Weights of a small GPT-style language model, trained from scratch on English Wikipedia: no biases in attention or MLP.
Each number is 128 + 32 x the weight over its row's rms, rounded and kept within 0 to 255. Layers, rows and columns count from 0. Numbers have three digits each. The size before them is the row's rms in percent of the matrix's.

# q: layer 2 attention query, 192x192, rms 0.0449, rows 0-31, columns 64-127
# k: layer 2 attention key, 192x192, rms 0.044, rows 0-31, columns 64-127
# v: layer 2 attention value, 192x192, rms 0.0435, rows 0-14, columns 64-127
# o: layer 2 attention output (transposed), 192x192, rms 0.0831, rows 0-13, columns 64-127
q0 073:161182112104133121149156147114138124150105121146115173123104044140126113056097075188139137139115162152125123174084099115157178112090081087088176083137078134141129163183119118102108093136119107
k0 084:093105100105128145086076114127066099110113122133153057119208082178173138112059149081133108153041138152156158117073124079093066099120065169141117148110164178171134125117119137190140079135114115
q1 076:157122102107158110135133111185081111162112138180136116113142117122129113119084129090149165127115170185183120125132155049145061138101105045147147082113134171089059180113131095148161146133042164
k1 069:177107153147198147097131165070129072072152097114081143074176132113114123156083123088111101154130118105138141132100120116196117155106126168144103095141092120127165147125147114113094137096157113
q2 084:128118092163120157177121097100127051112117133165147110122110136063086189098102126159106098121111083117107157145164206107076113162194190135103104132147112132133152104092118135144106109096045093
k2 077:103164061136113099091114103122124147098117163137165098100095138090121145146095134126122140142123122180068139114137102049096106131121106163122120101130092126142152166104069207098158100136172108
q3 081:074113148160189070144140138083145223139112138140115117133095059139151134046080148171106141126136161155175161082092112105093214152073146110131148095130109119087191121124101159090097150089133099
k3 085:152131121115137061130182137127120171157106164114166135120117108105127136152152157156132140090090072083135175138122145110120158128096156093130077096124096135111126143134118108140097108117165172
q4 088:122109157072106126148169083113058105109073143128166121159142154104102192118170143104149122140113133120115106071053113112137192095118128146124063129170132134136130098079182024116140070091132131
k4 108:165127106159141125122115094108117092150097100137151068096120155148087171155191204061149141103120142111140139112103091177151151110096051115120156168109129076128162079149097117159176193136131093
q5 098:130152059086109161125147125116136080123131093163145104154127132077126150073143174131142083117120093088149124178124169142074105048131143105145131127123167145149088139112224127124126154101097157
k5 102:115118146087161127135107138066097100141206149053091185201137077149151103104104075159143185117130159155115084143069096079144129059156158116155121053135109162168113123097190074104136155155172139
q6 117:138118151147102119131088140137105072161197095172103179088133172113136127116133116067169057147142156090070133086121142207158173138088097098127109132094147083122147140100063129115159086092147123
k6 112:138147174089107109136165090163129167190156170065124080173116177161159118136142171144135162122149125123096189136158196094080178210109086151198110171156121052148140165112122135137142112156176120
q7 116:151128136112112148153100131151107084098058157158182150107152101135097114094101233081122128175132131166199107096136200122145140073138133105111134090142099102121117100123161150175097136130130068
k7 107:135157124118112097106090080157140189115117154151145134134126132102098094178156097106091084199137141113191085114183088133192147162180175098143160039133196142120128107130142149090142177077105100
q8 112:148124138110143118120194112097144083117160113100082117093185167137124135133100116157146075159156103168166144167177186151075131146091119136105050150135148113100162144186132053154120191147142091
k8 101:150133135180111102099084163180114183150127178181173167165110139146030090131164133136108098125119144181114155151180117065139166138113118135146110171157111115138130116093104199074133117072131105
q9 104:198119089119202169106165166142087160120058161127129129143090182139141205161094121159121145137154158109104136152117110104126155213119107125060127143106139144095172105141107135120086123086113132
k9 116:151121100164184136173138120116118097127181185141147177112118118127116100115127128088080137122111119147134124107171180082149128119124124133093167138109107136109083165076120154138193122197111147
q10 102:106108128093133170083135108101143144102111100098073159199086194103157168103132106104174117102136120121151083090113134108117163142113147121097139110102150112144162124055163171153115180093209134
k10 120:068091125084170155119149155077102152202153132108223167153162028129141157081097165144104124110152151092139129163114163142086137097153153162158110123146127120146083144132162117127156085094141106
q11 110:124079177143183147092159128137146167159117068099134109091217167137167166119152176107173068154135091098097095159183078163130115104078102099129134118144131079083149143090186100141096104102104100
k11 094:118152101069074128102207131149179100151110109137135111141186177131108167160104131153097162156132180167148093117164068133130174131139206128098172140172128103162113143111136139112153162114130132
q12 105:099110139095088137177161127111071094157150132120144158113106156189175139144115107135113120073099133137215179103130105136169175078140146143223143225141158120157173146176124152106135153090172115
k12 100:153162102089178171146129144121103151148157162119114153111113128101084128165171157105104103124122087134110162085132164115141079137094155096229110147138114096163125131133109172114151102115132127
q13 105:123211188075118156134128125069148149180133119148163117130173137088149145099053081154116107105118110137098162161132137166145085063113122146106137101133108083170186097227107091110075154122126142
k13 105:065113165095096116142135150103146033129160109097112105157101141132076103092134151136119080077103130072137112108152181126089125137151160123074170104067125145114174154120109119127163141229079103
q14 108:103147098142120118055125155161166137199158124146165139145172081173118109136115138144154151093162140134137125153150112137112151132114160130125095134156104090120117157128052184153148091106194173
k14 108:121082100181157139137122136120171108109105101098138110109090096145178085143135122149128121122137156118104060107111127123170089136176129064126148136112097147157117166175138110123071130138155135
q15 114:095118126137140106113129117143128131090165120191124121116119063157183134096123121070133060126164211093138112105083126133104156168134071093108115138113130176110186145126100131180105154089174114
k15 109:084091139102178106134131054092123128099142087159126132116160130110168126104152103143141166153106127106075117144184145145132096202137157188167106133081131081159131199091169160066146129089112184
q16 098:132135150072201111158131157147143181142113178091153100130051074127171124083191146131121139100148141172122145118135094126142097118113206142091108117130127108141146141149178088172135157081120131
k16 097:119118140067068135130127110114074113144101147128067161181105143133138115115055143140139166112119144144150150142146102088134135190171126188103161141184070116108127166099206148121131146124085073
q17 100:090155161142139150159065100104114175125136116079186173145150156129110104118141210096119122100175127118131126144148149119195123082124145152178134121121140134139167102159114157131150104147146159
k17 104:091125113089151123153127095119154184150144112088148160131113033120064072084105160100118135119106133148148089100119150130127109091157118143132122139085130182151085189137161101132080103128105147
q18 112:111089172126131083136157118121055156111164181118138160133116139125126100117016151174139133161075136070163140086134123083141157138111084134128133133115128167159115215089123116133187126137119148
k18 102:142100178111113129179141096133127130150128125143138131132057137204112106129099145112159133095131094097139151122123083104121098132075135083115197152132160079105158148144046145147146188119113161
q19 103:121119133075140137126091114089096157158077164094133149124077155130162112200160125098200157082121145099077112189113143072187064098115142110100103119119144114118112145155113138110137088105146148
k19 096:152101218115145150134084182185122181065128102107111134082088126080129165174182203094194088202160119147119054087142134130138112155137127110154134094106115131153133167141174150192096104142154135
q20 107:127107163096086097115101090097073141122138169106105125081126114150132158167086124113107145142120112127080132130117134205176189135148108085115167166090160153138139197164135074141050077133172181
k20 107:092147132130084161112111179075143147160143146090098157147137148087124082146127149122085120132131138146053108166171135127110072076074126118156167101113140106042109087143105181134067096132137148
q21 101:169109116069121124103155167133194111130159168111100143170141164089112053152159137119093105118125102113090140209123129216167116099126118157098133079091112125112127122097151186137152081112115190
k21 115:146145184129132127145193137118114128110135127113133130146112103127103151094109125123110139171157150136143140185054147121141142149131150155085121091122175159143145145119136124093142163146099110
q22 104:114104084133173142093167142184139086169131086161137134122114078131130130087126095156163146166130184128117116129133175092104137140103151151077149099121141131166142098120113124119123186139127178
k22 100:117095109159138128110143141074148146163095187118149157210088113154135104148155145117142105126171184158124134123159134132154122143170095187115064095129153148112141100136100202152196105052112104
q23 104:086120109142123154143155133138094150164098172098149130114135158131100175098152127106105146058114163052190116140094162110108137059118161109097158113119100149170140110131120125155120103103145137
k23 102:126150089170131108156123151059145134109098107084094103157183126135064158104088110141110143088142160067109117162110113083095113105119101112129149120137127130158132127070184161088087139156191051
q24 113:107147063161116128080109172105159181101151157130187119093102115157135107138129156099122107100130172122175138118132091101140135055089118135119105103116187152138110100180196151140139175190096185
k24 093:083077088187169144114142118140134132114119118140157153142137104140114111131148040100073106139128136175123046153157155147159175119110063103152157110099103115100097107088149107080166143079089135
q25 109:165103169088152163135098118182144135097125110098147142123178211118124130152085132139138156167154103155131077087150056146153166149173147081110091113148127167150150132186152166139166166098128107
k25 105:156137117183121143164116160162129109172086092128123116076111135142133145173101157092186131127117124107185146081085130074174114168087150084094164146148039128137139167125103159134134130097142146
q26 099:141089153097180146137149137108110145089138100140104097098155129155102128129125178157142172140097087093126122117185106125137121188130144172098159149194154165174056173094089075119075138112140134
k26 104:146087111136067151127118114111063111101148116129122139152195096137153114127150132119147171113120136133170127099078118080121104093158093161132140141076120079127125054126190090098117150126095148
q27 102:100149183165104182113083127105135131139188092114172076088104134127164072136131068111120128130148112118131126137152067084120062154110131076201119129099142133160098119127137108120135137150153110
k27 108:151152146187039120104175179156087181094157123167124125139098154111097118133151118132102107165125162156104115073123129111090199189116129137121127117168121195120101102113077112055146149104142123
q28 116:097076063040137109180132113075074127122135114096154053124080128123161115160211106137135141145073175126103121096120125081151141122113170114185170158087128110125167124143121105088096153088164109
k28 109:135108146117147099140138094136086154109144147107118154089123113110110196051175131126128183109115102077145115167136120128115180093162116147125069121057139152134126141155141106142133049152118067
q29 101:112119109105124161142120075088101152141085135160104156124105175142148164098102135138101139128140137134164127084116092137123107114146146199093122170128161074142074109120096072079192130131145158
k29 096:102130108117138164160079126096132104156109093105112105140114107114115111083080075155111117079130152096131163059107112159136130122104148132139139185054178133151122151080102073126119119109111120
q30 110:126107149093158092088215096148120167126131121170139125132095215065058114082146105105130160096105147103116131136194178121079143097122137098064119102162169107083135091100142117166059167129128108
k30 115:109205140177112186117120187133177128139090156100105126053103082184175109140155107079120178119154161090169142134120077157082132114117142127156122132098112176132111130157098147084097137106137116
q31 107:134126109065160127166112142072124118133156159145135151188086159147140075118121105127098077163090117115144103131141160124119143081101172109158128102109172154150170166161124121185162116096118147
k31 095:138102131116187138132152148121088084061105137118134115146105085146127107171198088144084185109127123150131136134089208083086148118062125137141074106142092132136101066122083131105128147074098140
v0 102:131099119126128099112082157130115109142153112133133116129142037166136113078150154142132155079129071161142124062044123174095177131151095160170047166171076074073122115164107157157120098120172160
o0 099:059112145163149137125082139170094099147162128115150097105059106120144062131125115097171105117101099140088129102156061176193126074126186145152135184133124110153132126127116172107072096132194157
v1 110:139177166155189143148116097099115151130108098120110126133104131204137156140137084135132147078114108137167112187094161131130093134078100119132089155070141178090130123097132086113084150144130126
o1 103:153179079177146139081161127157059068085131163164164117154086108096119175093111150179072134112138087131127115148103126073172169178095177111134140126152097114134119079165101164133113131098114123
v2 106:152076158149092110117190078102106092099139058131160060053129084159119162133166101144113140105128085158133191109131144148150080121120162136151167115094078131121086132204118180137086145163164127
o2 100:121131137168088094192095104136083199052091143085177093182055102133188112137104145067154131130141145137110153148139140123156163127175094101109078157100156171126176102149113100166129141161173147
v3 101:127107080169106185136078160119129116158182125129184102152129128136104184206124134177117169169147157072105115155170194104124068180145154155102109108147190149075160115167116095098175118167068180
o3 098:144119109137115172121171089166179078170131089139060184175137136150108140152123140114173149148149153071116075143181110124129134154099164185136135099086149119131067160149152172112107157093135122
v4 100:113129147113137087116145169112125166153067119131152175136116154105086145159123108149141079108120092186169095086102120149118094131138129142090155154143146135129162100146206105175161161138170155
o4 097:125111174126152159093132126106151132156058109141089114111103108101196196155163120154106177159110184117110129019119158106132157168140128143196103119116048081188198140108135041158123119133102101
v5 100:131068187162154173093082116156170106155137124149115136149083150163128068104125126125087140053132154102115139138151060093099110165123118116174164167127137086122082135120150156100124118082120126
o5 095:168115099073140091115118168130146091099130111160199118158091126168099105089115130115097125184131108182202121151083114119106132121128098097165138120143122084127118151184154039043144188159112195
v6 102:107130102081146143147135113129160149137140141165233129124096085148160085090169119098108112127143133113144100120161102097084127160163142226090069133154148138104167117164139104127087158182145103
o6 099:140082138104129115110124105134105093125107177057129105077091136034136152184129116138105178095117143141140116099159150132087137107102154086070108131131086161116148138141141163137119111138169166
v7 104:121076100179163102113145111079085140175162078122103162130074099111133158084080154084147113142118095082121064104167116161185200109135044104110096173180145100172100131079137115100134128119181122
o7 101:234139124135143169123148121099129161123118156069085105098168198124131116056120131132132076127103178146152171069124133111100133087167111111155174126088126054158136113095134128116169140187123130
v8 105:078096138136132172087166159107195135132118071168156098148183135126145110149129081159116123148132151139159173139086097138114121136123075172129143149149158093099098148112067131147179072080164131
o8 094:128071111165112151101163139218142113111127183151090147169159140117127150120120094159134163151113099070066160095150090131113100128110073130094125156167169091153098122094124118121131140045146110
v9 108:057092157083112053067113158143147175110121081134115202200106082132130104129106189148142147122168140083136129072143155106072118159103085167108107108078161085109117165101129127095157138125136181
o9 104:081068086131123147060062155156093107104151127059148191111138110108118162138169123139169142110105186133113141073105104111144125161148126099147169094153132138126121086083127120131148091101154129
v10 104:132144108105108153144120119159130132125149099080106142112074106133096128134089073140135134196147128126103091147087144108096126135095085133099114085095143125130165141114119160178192059106175109
o10 099:145124140117127122069107126111119055140150120096133106106138121190107127191152091134155198113125126106150143058183133156112172126135121162133095070134130116137182120098124136070150152170135104
v11 106:142101071160140177057149165141157170158105130095125144073152193085118073140121164149119199109162149162032142089128098074161135138140107118146144170121130092124157126100035142104094139097114131
o11 099:103133157092133100130136126182119095169115050164131147126077074181100116091110165112166088079165129153089123117160095169122095093120089174054129138172099165137127100156152130151138134137066111
v12 110:158106126141132157097101141189093163112128194111135138167095150106086138079095080119086105161181144151110181121119160164154168129136131110080165138160144150144123123128066101113152098166111093
o12 101:157134123114147099131107124105161143161113116138176103110125166138076162127087170118172112140112177117101094183139146143163153102152125163121132130162126117202110179095124131123144130154138151
v13 110:101185085142143162069075130102167212146092093151169126094141162070175148108088140138127097115131147126156116147117091143071145145131094143140097103051155136130117133159111143185093162181139102
o13 106:087112173142097161149170174155204151122108151131131138161082136139133134128153156108064123150171077137129127115083156134113110133061091137116090103202172165127218111180149117080116132110145087
v14 104:142129190146132096128125119152080132111154099131077072118073148148160135141136159086159169134108155128126148150140171122082172157153163148146101177159128123120091111109150122168123086140141085